Weights of a small GPT-style language model, trained from scratch on English Wikipedia.
Size: 14 layers, width 96, 3 heads of 32, MLP 384 GELU, vocabulary 8192, 2.26M parameters.
Architecture: rotary positions, tied embeddings, normalized queries and keys, local attention windows, capped logits.
Training: a variant of Muon for these matrices, 100M tokens.
Each number is 50 + 10 x the weight over its row's rms, rounded and kept within 0 to 99. Layers, rows and columns count from 0. The size before them is the row's rms in percent of the matrix's.

# q: layer 6 attention query, 96x96, rms 0.187, rows 65-95, columns 48-95
# k: layer 6 attention key, 96x96, rms 0.178, rows 65-95, columns 48-95
# v: layer 6 attention value, 96x96, rms 0.18, rows 64-95, columns 48-95
# o: layer 6 attention output (transposed), 96x96, rms 0.17, rows 64-95, columns 48-95
# up: layer 6 MLP up, 384x96, rms 0.215, rows 0-5, columns 48-95
# down: layer 6 MLP down (transposed), 384x96, rms 0.0975, rows 0-5, columns 48-95
q65 083:56 46 71 66 49 63 52 32 53 33 46 40 43 53 51 42 50 56 41 46 41 59 57 63 39 39 53 50 67 58 48 58 59 63 34 55 65 44 64 43 41 38 45 38 57 51 37 46
k65 097:72 58 64 47 65 35 58 48 35 44 40 53 37 45 57 41 41 52 60 58 34 36 42 39 45 64 57 44 36 46 49 56 72 69 41 43 52 36 53 44 59 46 65 50 56 57 56 51
q66 089:52 47 37 50 69 50 60 51 34 47 39 33 67 39 45 48 47 41 47 39 51 43 33 53 57 56 59 56 59 47 51 52 47 63 67 54 38 56 59 30 41 60 59 46 36 47 22 59
k66 064:48 46 56 69 72 45 50 45 39 58 39 36 68 58 42 48 55 44 47 37 55 44 67 55 49 43 37 56 51 52 60 46 61 51 55 52 45 64 64 51 67 66 65 40 34 63 46 55
q67 075:41 44 58 77 47 48 39 49 51 44 50 42 39 46 57 61 51 54 34 71 39 53 48 48 45 42 37 69 47 56 55 37 59 55 47 35 70 54 42 43 63 43 57 51 57 50 51 52
k67 078:49 32 53 61 55 59 44 43 53 51 44 64 42 37 52 39 43 56 42 54 45 50 49 48 52 57 63 55 64 65 26 49 54 50 38 51 59 51 37 45 48 51 57 66 64 49 38 62
q68 082:59 56 44 41 46 53 45 50 45 63 60 43 44 43 43 50 68 42 41 46 41 36 41 62 57 55 54 56 59 62 52 55 53 58 30 55 40 53 61 60 40 61 43 66 50 25 56 59
k68 092:47 66 46 39 41 63 38 48 35 49 55 32 55 66 31 44 50 36 44 48 63 51 50 50 50 57 36 43 54 55 58 60 54 44 57 46 56 59 56 50 50 57 46 61 54 40 70 50
q69 072:45 62 33 53 47 55 48 56 41 47 43 31 50 49 56 57 47 45 43 35 54 46 52 40 55 33 48 42 64 72 67 62 60 47 65 39 46 54 42 57 39 52 62 60 57 48 36 48
k69 078:54 36 53 69 60 45 54 50 52 64 60 45 43 49 65 63 56 47 48 25 43 57 49 53 43 23 32 54 54 50 46 46 68 49 56 44 59 55 42 44 36 36 66 54 69 31 55 62
q70 101:49 50 49 48 33 45 46 48 39 53 50 54 38 49 46 53 51 55 39 41 45 45 42 76 40 34 59 43 42 33 49 51 59 56 51 70 51 80 55 46 51 57 48 55 37 53 50 49
k70 098:48 77 47 52 44 54 59 50 42 50 62 55 34 36 39 36 43 32 48 56 54 25 51 56 29 56 51 47 49 43 46 55 59 48 60 67 51 57 46 46 59 59 48 49 33 48 44 48
q71 080:51 59 38 54 44 58 50 42 48 61 59 36 47 54 67 54 57 54 46 51 35 38 48 38 53 60 55 57 72 60 59 56 54 45 51 42 57 59 47 38 67 52 40 64 58 59 51 35
k71 077:52 57 42 64 42 65 45 29 38 64 66 44 63 36 53 40 58 53 39 56 54 55 41 37 34 45 44 47 53 56 56 52 50 61 46 56 60 47 48 43 63 52 47 58 57 51 58 49
q72 102:52 65 37 46 45 40 42 36 36 50 54 52 48 50 47 46 36 59 47 56 52 40 45 47 41 70 49 53 57 37 49 68 35 42 27 29 57 45 55 59 56 43 71 66 46 39 79 50
k72 093:49 28 41 52 60 53 54 48 53 48 27 61 37 57 33 50 43 59 40 63 42 48 58 49 64 46 44 69 41 40 48 53 57 48 25 49 43 56 33 46 54 48 61 38 44 52 47 55
q73 083:44 50 61 49 61 56 50 55 39 45 45 32 75 61 39 38 55 48 57 33 69 60 67 52 36 47 49 48 33 52 60 52 56 59 53 48 35 27 56 56 30 37 55 48 50 35 49 60
k73 099:45 38 45 67 54 53 63 39 32 50 51 61 48 61 40 44 56 46 54 55 66 75 42 51 36 41 43 30 30 53 56 43 54 44 60 41 35 57 68 47 40 43 43 57 59 36 53 47
q74 104:47 56 67 68 56 46 68 42 63 53 57 49 33 74 54 52 50 51 48 58 52 43 54 48 48 49 53 48 64 39 49 43 53 47 38 59 53 61 37 58 49 48 32 57 46 75 38 47
k74 100:58 63 47 50 65 62 58 51 63 52 51 44 41 50 64 45 46 40 56 48 55 32 52 43 49 55 54 50 50 57 64 52 63 58 52 44 50 40 36 51 51 65 66 61 37 59 36 54
q75 092:50 61 38 46 29 49 54 33 41 57 46 28 58 41 53 57 45 58 49 73 53 48 21 45 38 59 60 33 56 42 63 55 58 42 68 38 50 51 42 58 44 60 75 54 48 60 45 44
k75 106:60 56 41 48 41 51 62 58 48 48 40 50 56 44 36 56 54 64 50 46 69 58 38 49 40 70 44 50 48 66 52 64 55 40 44 47 43 49 64 53 41 33 77 55 43 66 28 55
q76 107:42 60 57 43 49 58 56 47 48 64 65 52 56 53 48 43 36 57 59 59 42 59 46 65 49 56 54 50 54 45 62 56 56 47 50 52 47 43 54 62 46 55 38 45 47 42 30 64
k76 104:52 58 60 32 25 62 48 50 42 50 55 45 67 64 65 28 50 40 46 49 51 64 50 59 40 39 45 44 50 58 63 51 55 45 46 58 42 56 47 57 53 47 34 39 39 38 29 66
q77 099:51 58 39 58 41 25 46 54 53 46 56 51 42 45 63 43 58 40 24 46 29 54 59 43 46 53 64 64 45 49 47 58 34 57 42 47 74 64 54 43 42 76 37 70 57 52 62 44
k77 099:50 58 52 52 45 34 35 56 43 37 57 53 72 45 45 60 62 46 30 47 40 50 53 55 55 49 60 73 51 36 51 54 39 57 57 49 47 60 43 49 50 72 54 52 55 55 46 32
q78 107:41 59 41 25 40 31 63 55 47 58 49 47 39 41 20 56 44 46 49 51 53 50 39 71 62 54 65 57 45 42 56 59 55 42 60 52 68 49 54 27 50 48 48 59 59 40 62 65
k78 116:53 47 48 31 38 50 62 34 64 51 40 30 48 44 39 47 26 57 44 49 48 40 42 53 53 66 57 54 61 40 55 32 54 57 48 50 57 59 39 44 57 60 47 48 56 37 43 59
q79 115:43 56 57 50 54 53 55 45 40 51 53 48 47 60 39 63 40 48 28 45 52 46 47 49 52 58 77 49 53 53 37 51 55 37 57 51 32 59 55 37 60 42 48 40 51 31 40 35
k79 112:32 66 54 49 70 58 52 55 59 48 43 52 35 44 32 53 40 28 55 48 66 62 51 59 63 61 62 61 60 53 50 60 48 41 47 64 49 52 58 35 52 38 71 46 49 53 41 49
q80 102:57 46 54 43 56 59 41 56 38 55 57 50 59 70 41 56 44 59 42 45 50 53 63 41 39 66 53 37 54 68 45 49 54 43 54 46 70 79 58 63 39 49 33 43 29 35 48 57
k80 092:63 43 56 66 53 46 39 40 33 52 57 35 47 57 36 60 64 52 54 51 49 58 49 48 55 39 50 40 42 59 54 55 56 62 65 26 76 71 43 68 47 35 42 42 46 45 53 67
q81 109:52 32 50 45 55 47 40 49 53 55 33 64 62 69 51 53 48 63 36 35 46 68 32 41 52 54 38 70 45 43 47 63 64 51 57 35 38 46 39 58 41 61 52 37 51 45 43 54
k81 104:59 42 43 46 48 32 62 46 55 57 43 62 47 60 54 39 47 64 48 31 42 49 65 33 44 54 48 57 54 44 58 68 47 63 29 38 33 43 32 52 46 55 47 55 57 47 40 65
q82 107:34 53 44 37 61 38 35 42 48 60 50 52 58 62 52 59 59 45 57 50 53 38 51 48 44 31 35 41 38 55 60 33 58 60 53 50 67 49 58 44 44 41 50 60 62 41 44 61
k82 101:39 43 55 34 70 43 50 33 42 64 50 40 51 56 48 46 74 54 48 40 54 34 58 29 56 49 59 42 53 64 43 56 71 60 42 50 63 58 50 55 63 51 45 53 50 40 55 73
q83 106:59 67 67 68 41 49 48 47 52 42 40 64 58 35 40 56 65 48 59 65 52 70 30 57 45 70 45 53 56 52 56 57 64 35 59 18 41 59 61 43 54 61 58 62 37 52 51 65
k83 111:60 65 70 65 51 49 47 28 51 45 40 59 66 55 59 57 48 47 51 65 65 52 43 58 49 59 39 41 53 42 51 60 55 49 43 33 57 60 63 30 64 57 47 72 50 66 32 50
q84 097:44 49 49 46 60 48 63 44 44 58 45 54 77 54 52 42 38 49 62 66 55 52 56 59 47 53 43 54 55 56 29 45 50 40 48 42 67 42 66 76 65 66 64 36 48 52 60 64
k84 099:51 50 52 45 58 37 44 56 35 58 33 64 54 44 61 34 44 35 57 53 68 41 55 63 42 48 52 54 53 54 44 57 42 37 41 47 58 44 60 55 68 50 50 57 47 50 63 64
q85 103:47 49 48 26 56 50 53 56 35 46 48 73 35 30 53 49 33 46 70 65 48 49 61 48 51 50 49 41 51 50 50 56 64 62 65 53 57 32 24 47 49 57 32 48 47 37 50 52
k85 106:43 41 76 32 41 61 30 59 56 62 48 53 48 47 42 49 34 43 67 58 51 41 60 62 27 63 55 52 57 48 58 56 69 36 55 41 55 52 37 59 55 54 45 43 55 52 55 46
q86 120:15 30 70 44 42 67 37 66 37 43 56 45 35 58 45 39 49 47 74 46 38 51 62 51 60 53 38 66 50 34 48 56 60 41 57 61 68 51 47 53 57 53 31 51 52 73 49 59
k86 105:24 31 60 52 53 64 41 62 43 38 36 41 51 50 47 56 59 49 49 41 46 61 72 43 64 44 40 68 36 45 54 60 67 49 62 52 56 39 52 36 58 60 37 62 41 58 57 56
q87 098:63 50 44 50 61 48 62 54 55 42 51 46 30 46 38 56 33 47 70 34 59 29 51 40 65 45 34 72 42 58 41 45 59 52 38 45 66 54 52 65 40 44 58 57 53 61 59 53
k87 095:65 48 41 66 56 41 61 30 49 54 41 52 57 58 39 34 46 36 50 52 54 44 43 51 60 53 54 53 35 34 37 46 60 50 43 59 57 60 44 44 42 52 56 48 42 48 60 44
q88 098:46 64 56 47 55 62 58 61 55 56 42 56 24 38 53 51 51 45 50 46 55 43 40 63 44 67 48 47 47 47 33 54 32 60 66 47 49 45 56 48 63 51 44 28 34 49 42 63
k88 105:32 69 70 51 50 49 60 41 49 45 56 58 54 52 62 51 55 38 41 32 33 46 45 40 47 54 45 51 37 42 36 54 34 64 58 51 42 56 54 59 50 37 43 33 46 53 57 58
q89 108:73 56 36 49 44 38 51 62 47 67 40 44 53 30 45 53 57 44 40 61 69 50 37 42 45 56 62 46 37 52 51 45 40 31 63 44 67 31 44 56 48 63 55 63 45 35 37 59
k89 101:56 51 42 68 35 26 59 36 44 50 45 51 26 56 35 44 45 54 57 49 69 43 46 50 46 32 53 66 32 56 61 35 40 44 45 52 57 34 49 55 48 66 37 37 27 44 38 34
q90 101:56 51 44 49 55 37 57 44 52 62 66 68 37 56 55 38 49 48 70 48 61 59 61 69 51 53 52 52 52 61 30 55 50 39 34 41 58 43 73 46 33 59 28 42 63 56 54 39
k90 132:65 58 57 58 58 32 63 51 51 54 62 45 50 69 50 35 53 36 65 47 61 63 61 62 62 58 40 43 42 44 32 47 56 52 43 34 64 51 67 51 47 56 40 43 53 49 42 33
q91 108:46 57 53 60 45 40 53 55 34 44 43 66 43 43 45 48 49 68 54 39 60 34 67 63 49 44 40 39 46 61 50 50 31 70 39 73 52 46 50 43 46 65 48 65 67 67 31 46
k91 109:48 49 51 62 46 34 59 44 47 46 51 47 46 49 43 44 55 53 42 49 49 49 62 65 58 48 52 54 43 36 55 55 44 53 42 60 52 51 52 55 38 64 50 56 66 75 52 36
q92 102:39 41 52 54 44 31 50 54 45 46 65 39 58 49 48 50 44 33 49 58 35 46 29 56 52 46 33 44 29 49 44 55 60 64 52 53 53 62 48 55 77 52 52 45 26 38 57 54
k92 096:27 48 50 60 27 40 58 27 39 54 59 48 37 43 46 41 42 33 33 44 40 47 54 53 46 41 27 39 34 71 39 59 49 52 52 47 51 66 42 64 60 38 62 51 46 56 69 61
q93 100:37 53 63 73 46 31 49 47 45 51 59 49 44 55 55 26 66 65 59 47 56 47 59 59 52 49 40 53 65 28 44 56 44 41 52 62 54 65 57 54 50 40 62 39 42 63 57 43
k93 101:58 51 68 44 45 45 30 57 41 52 55 43 58 44 63 46 51 61 41 65 62 55 50 38 58 71 31 45 63 58 60 50 40 48 55 52 58 61 54 46 45 53 49 40 51 44 61 32
q94 097:53 67 64 48 33 57 61 54 48 63 59 61 54 60 31 46 67 49 52 53 50 47 56 50 41 51 53 20 44 60 31 40 50 58 45 47 34 37 58 50 42 53 35 55 41 41 52 60
k94 103:60 50 59 39 45 59 60 65 48 61 67 53 54 67 48 61 52 41 68 69 42 48 51 44 43 49 42 26 68 59 31 36 54 49 59 46 34 49 44 44 38 56 47 40 38 64 43 53
q95 103:44 65 38 55 35 51 38 68 48 33 54 57 53 34 27 46 18 55 54 42 65 62 51 47 55 54 44 46 51 43 43 56 64 45 62 55 40 61 31 47 44 51 57 60 45 54 36 40
k95 099:66 45 43 67 59 56 34 57 46 44 53 54 46 37 42 53 40 62 42 41 58 69 58 50 65 38 62 48 47 32 41 46 63 49 75 53 43 55 38 68 34 52 51 65 51 46 53 46
v64 101:55 47 48 39 62 42 57 55 74 44 42 69 62 28 50 44 51 57 61 55 56 52 66 71 29 46 47 48 49 60 48 49 55 56 62 40 53 59 47 38 49 50 54 59 61 49 33 47
o64 097:56 45 41 49 52 44 58 49 46 57 39 49 20 61 51 65 49 64 70 50 72 63 72 39 42 48 49 49 46 73 59 49 47 63 46 49 52 57 70 40 27 49 44 34 58 38 48 52
v65 098:49 41 41 41 40 43 22 58 41 47 50 57 71 44 63 54 68 33 60 36 53 48 49 57 73 57 43 48 47 59 28 50 39 62 52 48 48 41 45 58 55 51 40 58 58 56 37 42
o65 089:49 50 54 30 60 54 51 41 43 43 56 47 50 54 18 34 65 50 32 56 40 51 50 52 39 44 54 50 61 54 60 61 65 41 54 52 54 54 35 68 37 25 53 53 46 40 44 60
v66 093:61 40 61 45 37 52 54 44 63 42 45 50 52 50 43 42 40 47 47 60 61 67 39 38 57 61 48 43 34 63 52 60 25 72 57 41 39 47 53 42 43 51 49 42 46 54 47 64
o66 099:42 44 78 47 77 47 50 52 48 48 46 45 60 52 67 35 55 48 37 43 42 43 69 56 40 53 51 64 51 45 47 53 41 62 60 40 28 46 56 59 45 48 62 69 61 38 29 53
v67 095:54 33 45 44 33 43 44 54 52 40 43 50 37 49 50 41 47 64 51 60 67 57 49 54 40 40 38 77 55 54 62 28 62 36 70 52 50 48 43 70 46 54 48 57 39 59 61 34
o67 106:45 56 31 49 51 60 56 58 64 52 69 51 54 49 71 51 49 73 38 52 36 61 40 61 36 57 49 43 49 62 44 49 67 51 74 52 49 57 53 50 49 49 69 36 47 66 45 56
v68 106:49 36 67 59 67 47 44 52 52 46 42 59 49 57 67 45 47 30 50 40 44 59 47 36 56 47 67 54 57 38 48 52 42 50 44 40 37 60 47 72 32 24 51 51 40 44 46 56
o68 116:50 57 50 36 46 43 65 69 61 43 34 55 42 41 43 47 69 42 61 39 34 45 45 56 52 38 58 54 41 61 61 42 47 48 56 43 34 49 61 46 48 27 55 51 49 55 59 66
v69 095:61 55 49 53 63 53 53 46 48 44 37 37 57 44 62 43 71 38 53 55 46 58 45 55 53 42 51 28 56 46 56 49 53 57 36 66 54 39 73 52 52 44 58 56 45 42 34 45
o69 094:42 41 51 40 51 41 62 46 62 39 58 57 39 49 29 50 31 35 38 54 54 63 43 60 64 54 45 56 42 49 33 67 18 57 46 50 36 54 62 52 63 49 60 46 33 55 53 66
v70 099:46 48 45 33 57 53 46 57 58 52 51 59 53 51 51 36 49 42 46 59 65 41 63 39 57 34 35 56 53 48 54 41 47 70 38 54 44 43 53 40 46 36 67 47 75 44 51 31
o70 096:55 59 41 29 41 52 77 57 46 68 44 54 59 46 36 66 65 58 46 54 36 69 60 60 39 40 58 45 41 58 44 56 68 59 47 45 55 32 36 41 55 48 46 49 52 42 57 55
v71 111:47 65 59 44 39 48 53 56 58 79 61 49 45 56 66 54 43 54 53 55 56 35 58 57 40 46 40 48 58 67 43 49 50 65 45 62 63 55 54 40 50 44 34 48 57 55 52 34
o71 101:57 48 54 45 48 50 54 58 60 53 67 66 60 59 34 45 47 49 67 35 46 46 66 50 73 57 72 60 40 43 60 49 53 61 63 37 57 67 54 52 63 44 45 60 72 46 44 56
v72 095:44 61 37 62 45 50 43 47 53 43 44 60 31 64 52 62 48 64 47 51 55 67 39 42 64 61 51 61 51 53 36 38 49 38 51 61 43 60 52 37 48 42 45 60 55 44 53 62
o72 092:36 68 46 59 46 55 55 53 57 59 71 67 52 44 43 60 63 46 36 53 36 40 57 57 51 39 54 59 53 51 58 82 62 38 50 58 36 53 55 56 63 45 45 58 64 48 41 49
v73 103:54 56 54 49 69 48 47 58 45 60 45 63 38 34 31 67 53 38 54 31 49 50 44 63 47 52 49 67 39 55 36 51 45 51 50 52 41 44 68 36 33 45 47 51 52 39 56 51
o73 102:44 41 42 41 75 50 51 66 63 43 55 58 53 24 45 47 64 44 52 40 42 52 57 44 38 26 70 53 57 43 47 60 49 39 41 51 54 56 59 47 68 53 52 35 44 57 45 56
v74 086:27 56 45 46 44 49 70 54 47 48 42 42 64 57 42 59 22 46 62 44 53 48 45 55 43 71 59 62 59 45 46 50 49 31 57 40 45 47 58 54 47 51 45 50 49 54 49 50
o74 092:29 67 61 51 63 63 59 60 45 39 67 55 55 41 56 49 68 50 47 59 50 45 61 46 27 63 49 51 42 39 51 43 43 53 49 52 51 55 52 38 39 31 40 57 52 68 52 45
v75 098:67 39 60 54 63 32 41 38 44 66 55 42 46 54 54 52 65 57 35 54 51 51 71 48 63 46 51 52 43 32 56 46 44 72 65 45 30 40 58 43 58 60 42 53 52 39 55 47
o75 100:56 46 32 39 42 47 53 58 50 54 48 56 50 59 43 40 47 59 51 63 43 50 54 54 63 59 61 36 72 47 36 59 63 50 51 41 49 61 42 69 51 50 44 51 46 70 41 50
v76 096:45 49 45 61 49 61 36 64 54 50 57 47 44 48 60 48 60 46 58 51 50 33 32 48 49 34 65 40 45 48 48 36 50 26 65 48 46 60 62 52 39 47 62 44 36 56 65 53
o76 102:59 43 54 73 59 48 52 41 37 63 45 68 42 58 34 49 42 42 42 55 35 57 43 50 64 60 47 31 60 60 49 46 59 21 40 38 64 32 44 33 40 55 32 51 49 56 49 46
v77 102:50 64 53 74 42 53 52 60 48 44 48 61 51 55 49 47 40 55 64 54 41 49 35 60 40 46 46 50 35 32 60 58 40 48 36 42 33 43 39 55 59 36 44 54 30 48 41 47
o77 104:37 69 30 39 61 53 40 43 35 40 53 37 46 59 45 36 62 38 44 45 63 52 51 53 54 53 55 31 46 62 45 29 45 42 68 56 33 28 55 37 52 50 62 49 39 30 63 46
v78 109:46 53 57 71 54 52 66 68 42 25 50 64 48 53 55 61 50 46 50 51 46 48 49 56 46 39 53 65 52 55 43 49 65 36 47 40 62 66 59 38 52 52 41 38 46 48 63 54
o78 105:56 37 66 58 61 43 69 44 46 33 57 58 55 75 68 48 53 51 63 56 42 57 64 47 54 45 44 31 36 48 72 53 32 37 35 67 55 43 50 54 73 56 35 31 42 66 49 52
v79 109:66 46 30 35 70 49 36 42 42 48 61 46 52 55 35 47 53 65 42 63 39 61 55 46 50 59 45 53 59 55 67 57 37 45 46 56 46 50 57 47 75 27 50 63 24 50 64 65
o79 111:32 40 49 44 60 51 44 59 35 51 38 44 28 38 60 58 42 41 37 59 61 32 39 65 45 45 49 30 49 47 36 60 40 54 53 67 32 43 49 55 41 51 47 59 72 34 47 47
v80 104:34 57 48 51 43 55 49 50 39 55 46 51 63 61 31 46 62 53 62 65 45 62 44 61 50 52 49 67 58 36 40 67 50 31 47 50 73 52 39 48 63 55 48 67 54 57 63 66
o80 112:43 52 36 53 46 46 49 31 39 45 53 67 68 44 70 55 56 43 69 58 59 51 56 63 42 45 37 29 66 62 47 55 41 51 36 49 45 39 40 20 48 51 50 61 57 64 54 47
v81 095:37 65 52 45 65 45 33 39 53 43 61 34 61 36 60 48 40 59 53 37 39 44 55 64 74 63 50 51 36 52 38 64 37 60 53 55 42 37 45 52 45 48 53 52 67 56 52 42
o81 100:53 56 59 38 52 57 38 41 58 64 65 27 41 65 44 52 33 60 43 56 47 59 45 50 51 45 69 44 60 41 60 55 57 47 63 43 34 53 45 49 58 45 66 55 44 57 53 65
v82 091:33 43 60 47 50 29 57 40 38 47 38 41 70 52 44 46 25 43 34 54 34 43 65 47 50 41 50 27 51 55 57 37 46 50 61 44 48 29 42 52 43 53 52 58 38 57 47 49
o82 098:62 45 60 44 49 63 55 55 51 42 62 40 34 41 50 48 57 45 61 42 39 56 42 43 48 45 36 70 57 58 56 38 47 40 61 53 56 62 38 59 44 50 53 67 49 49 40 40
v83 094:48 60 56 43 49 64 54 64 72 64 45 49 28 68 48 49 40 70 64 59 53 57 53 55 49 57 51 49 31 29 54 51 67 45 35 60 48 64 58 50 51 60 66 58 50 46 43 44
o83 099:55 68 44 51 44 62 76 57 68 47 59 33 53 56 57 50 50 58 36 47 53 47 59 53 57 54 45 71 43 54 50 24 65 60 45 43 51 46 47 28 62 64 55 36 62 52 33 42
v84 104:58 45 49 56 39 62 59 25 54 55 48 53 65 42 54 33 51 64 63 34 48 44 32 57 51 47 33 52 62 53 44 59 51 46 44 40 43 63 35 36 47 57 36 49 45 49 51 53
o84 099:48 62 45 25 47 45 35 55 44 52 34 46 54 62 48 36 54 41 61 33 45 26 42 50 59 53 43 49 59 49 45 43 45 53 47 52 56 46 36 59 46 38 35 28 45 65 51 50
v85 097:48 52 53 57 50 54 44 53 53 35 45 41 53 43 54 43 49 46 50 57 51 19 48 59 54 44 61 45 56 46 68 50 58 62 59 39 50 47 63 60 56 47 62 59 39 37 58 36
o85 102:66 19 41 58 57 46 48 51 35 45 47 37 56 42 52 52 59 51 59 49 65 47 34 59 56 52 60 43 31 54 50 41 43 72 54 38 44 43 68 50 38 57 55 53 42 60 52 40
v86 102:67 67 43 62 53 57 53 47 37 45 39 49 45 53 66 53 61 60 43 44 54 53 48 36 48 64 60 40 47 42 46 38 61 45 58 32 54 43 56 57 45 44 53 59 38 39 55 40
o86 108:49 60 48 64 56 64 60 55 32 41 59 28 44 48 57 44 48 60 50 54 54 41 64 35 43 73 43 58 45 43 48 54 56 48 54 37 52 45 65 56 65 48 48 69 51 53 42 66
v87 090:48 50 38 55 51 38 54 57 56 52 59 52 47 72 43 49 46 49 39 54 64 55 47 48 40 37 38 53 59 41 46 61 48 34 45 69 43 63 50 49 32 56 22 51 59 60 49 50
o87 090:46 54 61 49 41 31 65 52 51 32 58 69 50 61 51 48 48 49 36 47 55 54 45 55 54 56 61 48 50 67 31 35 62 43 49 55 48 52 53 67 60 48 54 55 48 68 58 32
v88 097:47 52 69 60 51 51 49 58 65 43 50 56 32 28 49 69 69 54 44 50 59 59 68 38 65 48 58 42 43 65 46 33 55 52 58 38 47 46 41 44 69 39 54 50 51 50 31 62
o88 105:71 51 64 38 58 53 71 65 63 59 29 49 55 48 57 41 55 58 34 69 51 72 54 53 53 52 53 52 48 55 63 67 42 49 39 45 57 55 55 63 45 67 23 62 60 51 47 62
v89 086:49 44 57 70 46 65 56 40 30 43 50 48 62 36 56 47 35 46 47 48 60 40 38 50 59 30 68 54 69 44 48 28 51 59 47 46 43 58 58 61 64 52 43 63 44 47 23 42
o89 082:61 66 46 53 45 58 57 47 34 43 55 43 52 42 65 41 61 38 45 55 58 35 48 37 56 62 61 48 36 35 65 54 40 40 36 26 38 42 55 28 45 32 56 53 38 59 53 41
v90 104:42 49 29 48 38 55 43 50 28 49 57 63 31 58 43 37 65 47 29 58 66 57 59 39 51 50 38 50 44 60 44 61 53 35 50 41 43 33 62 49 64 43 58 65 47 45 45 57
o90 095:48 51 35 41 62 56 58 34 49 29 55 44 52 48 45 52 42 50 41 69 64 60 33 35 51 51 58 29 63 57 49 67 53 47 78 39 56 48 28 47 51 41 46 64 57 29 49 52
v91 100:63 51 38 31 29 43 62 52 47 54 49 48 64 59 38 62 46 59 29 63 55 82 47 44 46 73 22 36 49 40 40 35 45 46 40 43 58 59 53 60 49 56 47 47 51 36 48 51
o91 101:51 46 55 66 46 47 71 44 52 46 43 61 60 41 57 60 51 40 51 33 41 50 49 58 35 53 46 64 69 59 30 41 56 54 41 63 45 60 26 54 59 39 41 54 64 60 58 50
v92 100:54 48 56 50 58 51 43 32 47 45 47 44 62 77 66 41 62 52 40 37 33 40 56 59 40 43 36 38 65 54 52 66 49 44 49 54 51 52 34 56 45 42 64 53 62 43 53 50
o92 090:58 31 41 38 42 55 53 54 56 56 50 59 45 39 62 50 29 40 44 56 55 37 36 72 57 40 44 53 41 48 58 46 47 58 53 57 44 65 55 46 38 37 57 30 44 50 61 69
v93 098:51 60 40 51 54 42 67 58 29 40 50 70 61 55 52 52 51 47 50 49 45 44 42 66 54 38 55 41 46 59 68 48 24 55 52 62 49 53 44 60 57 65 43 44 63 37 52 48
o93 089:48 36 56 47 51 56 54 49 45 54 53 57 38 60 52 51 48 56 59 63 50 40 54 56 61 42 41 61 60 43 41 37 51 48 51 53 43 41 46 45 47 29 61 42 55 53 54 33
v94 101:65 48 52 31 48 49 62 31 38 47 43 47 44 66 68 43 44 52 43 52 29 50 65 38 50 63 58 46 38 40 69 49 41 49 42 51 53 38 43 70 51 43 46 57 57 34 67 45
o94 106:57 59 55 58 45 53 50 51 40 39 41 37 56 61 73 59 44 52 44 40 55 56 52 43 52 52 50 42 51 52 38 42 46 63 37 58 65 73 48 41 49 42 62 66 46 57 45 29
v95 098:38 58 56 63 37 35 52 42 51 58 60 45 54 46 51 33 51 47 51 68 55 34 41 44 50 50 28 59 41 45 55 22 43 36 58 56 43 45 49 33 54 58 62 51 46 55 55 40
o95 093:56 48 39 54 44 71 48 53 53 59 46 52 49 58 40 39 44 50 51 43 58 48 71 36 38 49 38 51 49 46 45 58 60 40 46 47 46 35 43 56 59 55 39 56 36 69 69 50
up0 099:39 44 41 60 33 42 34 48 56 56 40 50 40 53 57 42 38 40 54 62 63 70 46 48 63 60 64 44 73 49 28 61 36 43 49 59 53 52 62 44 45 44 55 60 46 39 53 58
down0 141:54 28 56 52 29 30 53 55 35 52 52 32 33 41 40 54 44 55 54 48 59 53 45 44 47 42 59 58 59 38 51 44 47 52 32 64 41 59 57 40 35 53 49 35 38 28 38 45
up1 106:45 40 39 53 32 52 44 46 47 54 40 43 56 46 44 40 50 60 58 31 28 52 49 48 53 48 47 59 40 51 39 47 51 51 65 50 52 57 33 66 34 51 57 46 50 50 42 48
down1 109:54 55 48 49 51 52 38 42 38 50 47 46 54 40 41 39 54 56 47 71 55 58 50 47 44 55 76 48 61 50 51 56 54 44 39 42 47 30 59 37 49 66 40 56 48 32 41 44
up2 077:71 51 54 47 56 60 65 62 62 47 32 44 52 45 46 37 50 26 37 50 49 59 46 46 59 49 53 47 73 48 51 69 52 54 55 49 42 49 46 34 41 46 49 49 54 55 30 68
down2 073:45 45 46 48 50 33 32 52 45 53 56 49 31 57 36 42 55 69 58 54 47 54 46 48 45 55 54 46 46 61 49 44 59 46 57 51 55 64 47 58 66 56 42 46 49 46 57 50
up3 095:42 67 37 43 58 42 39 47 46 60 44 43 40 41 36 46 61 33 43 43 70 69 62 53 48 41 64 52 66 65 37 54 63 51 60 37 48 43 53 50 54 42 38 40 37 55 57 47
down3 105:55 62 55 57 38 51 69 54 57 44 51 61 51 40 59 66 59 55 51 45 57 56 41 45 33 66 53 47 49 48 37 66 56 50 25 58 54 64 50 53 58 43 52 38 67 54 34 57
up4 123:22 44 50 46 52 55 62 60 50 61 70 54 36 33 64 34 79 43 40 48 35 58 57 45 53 57 62 53 61 60 59 52 45 43 45 50 35 48 41 57 48 42 43 54 49 61 56 46
down4 153:49 52 49 35 39 42 64 59 67 39 51 55 56 53 56 67 53 47 51 58 38 47 46 48 37 58 56 56 64 44 56 48 56 59 50 64 46 79 59 37 48 38 59 45 43 49 42 45
up5 107:27 60 43 51 32 32 57 32 64 51 69 56 33 38 63 46 45 59 59 43 40 50 40 60 50 45 40 58 51 60 48 47 50 47 46 54 66 72 42 67 66 45 36 58 66 41 62 54
down5 102:53 57 64 42 74 59 41 64 52 45 58 63 66 44 43 61 44 57 48 58 63 56 56 46 42 61 37 56 57 39 65 44 51 46 42 46 67 39 46 30 52 59 30 47 47 63 49 49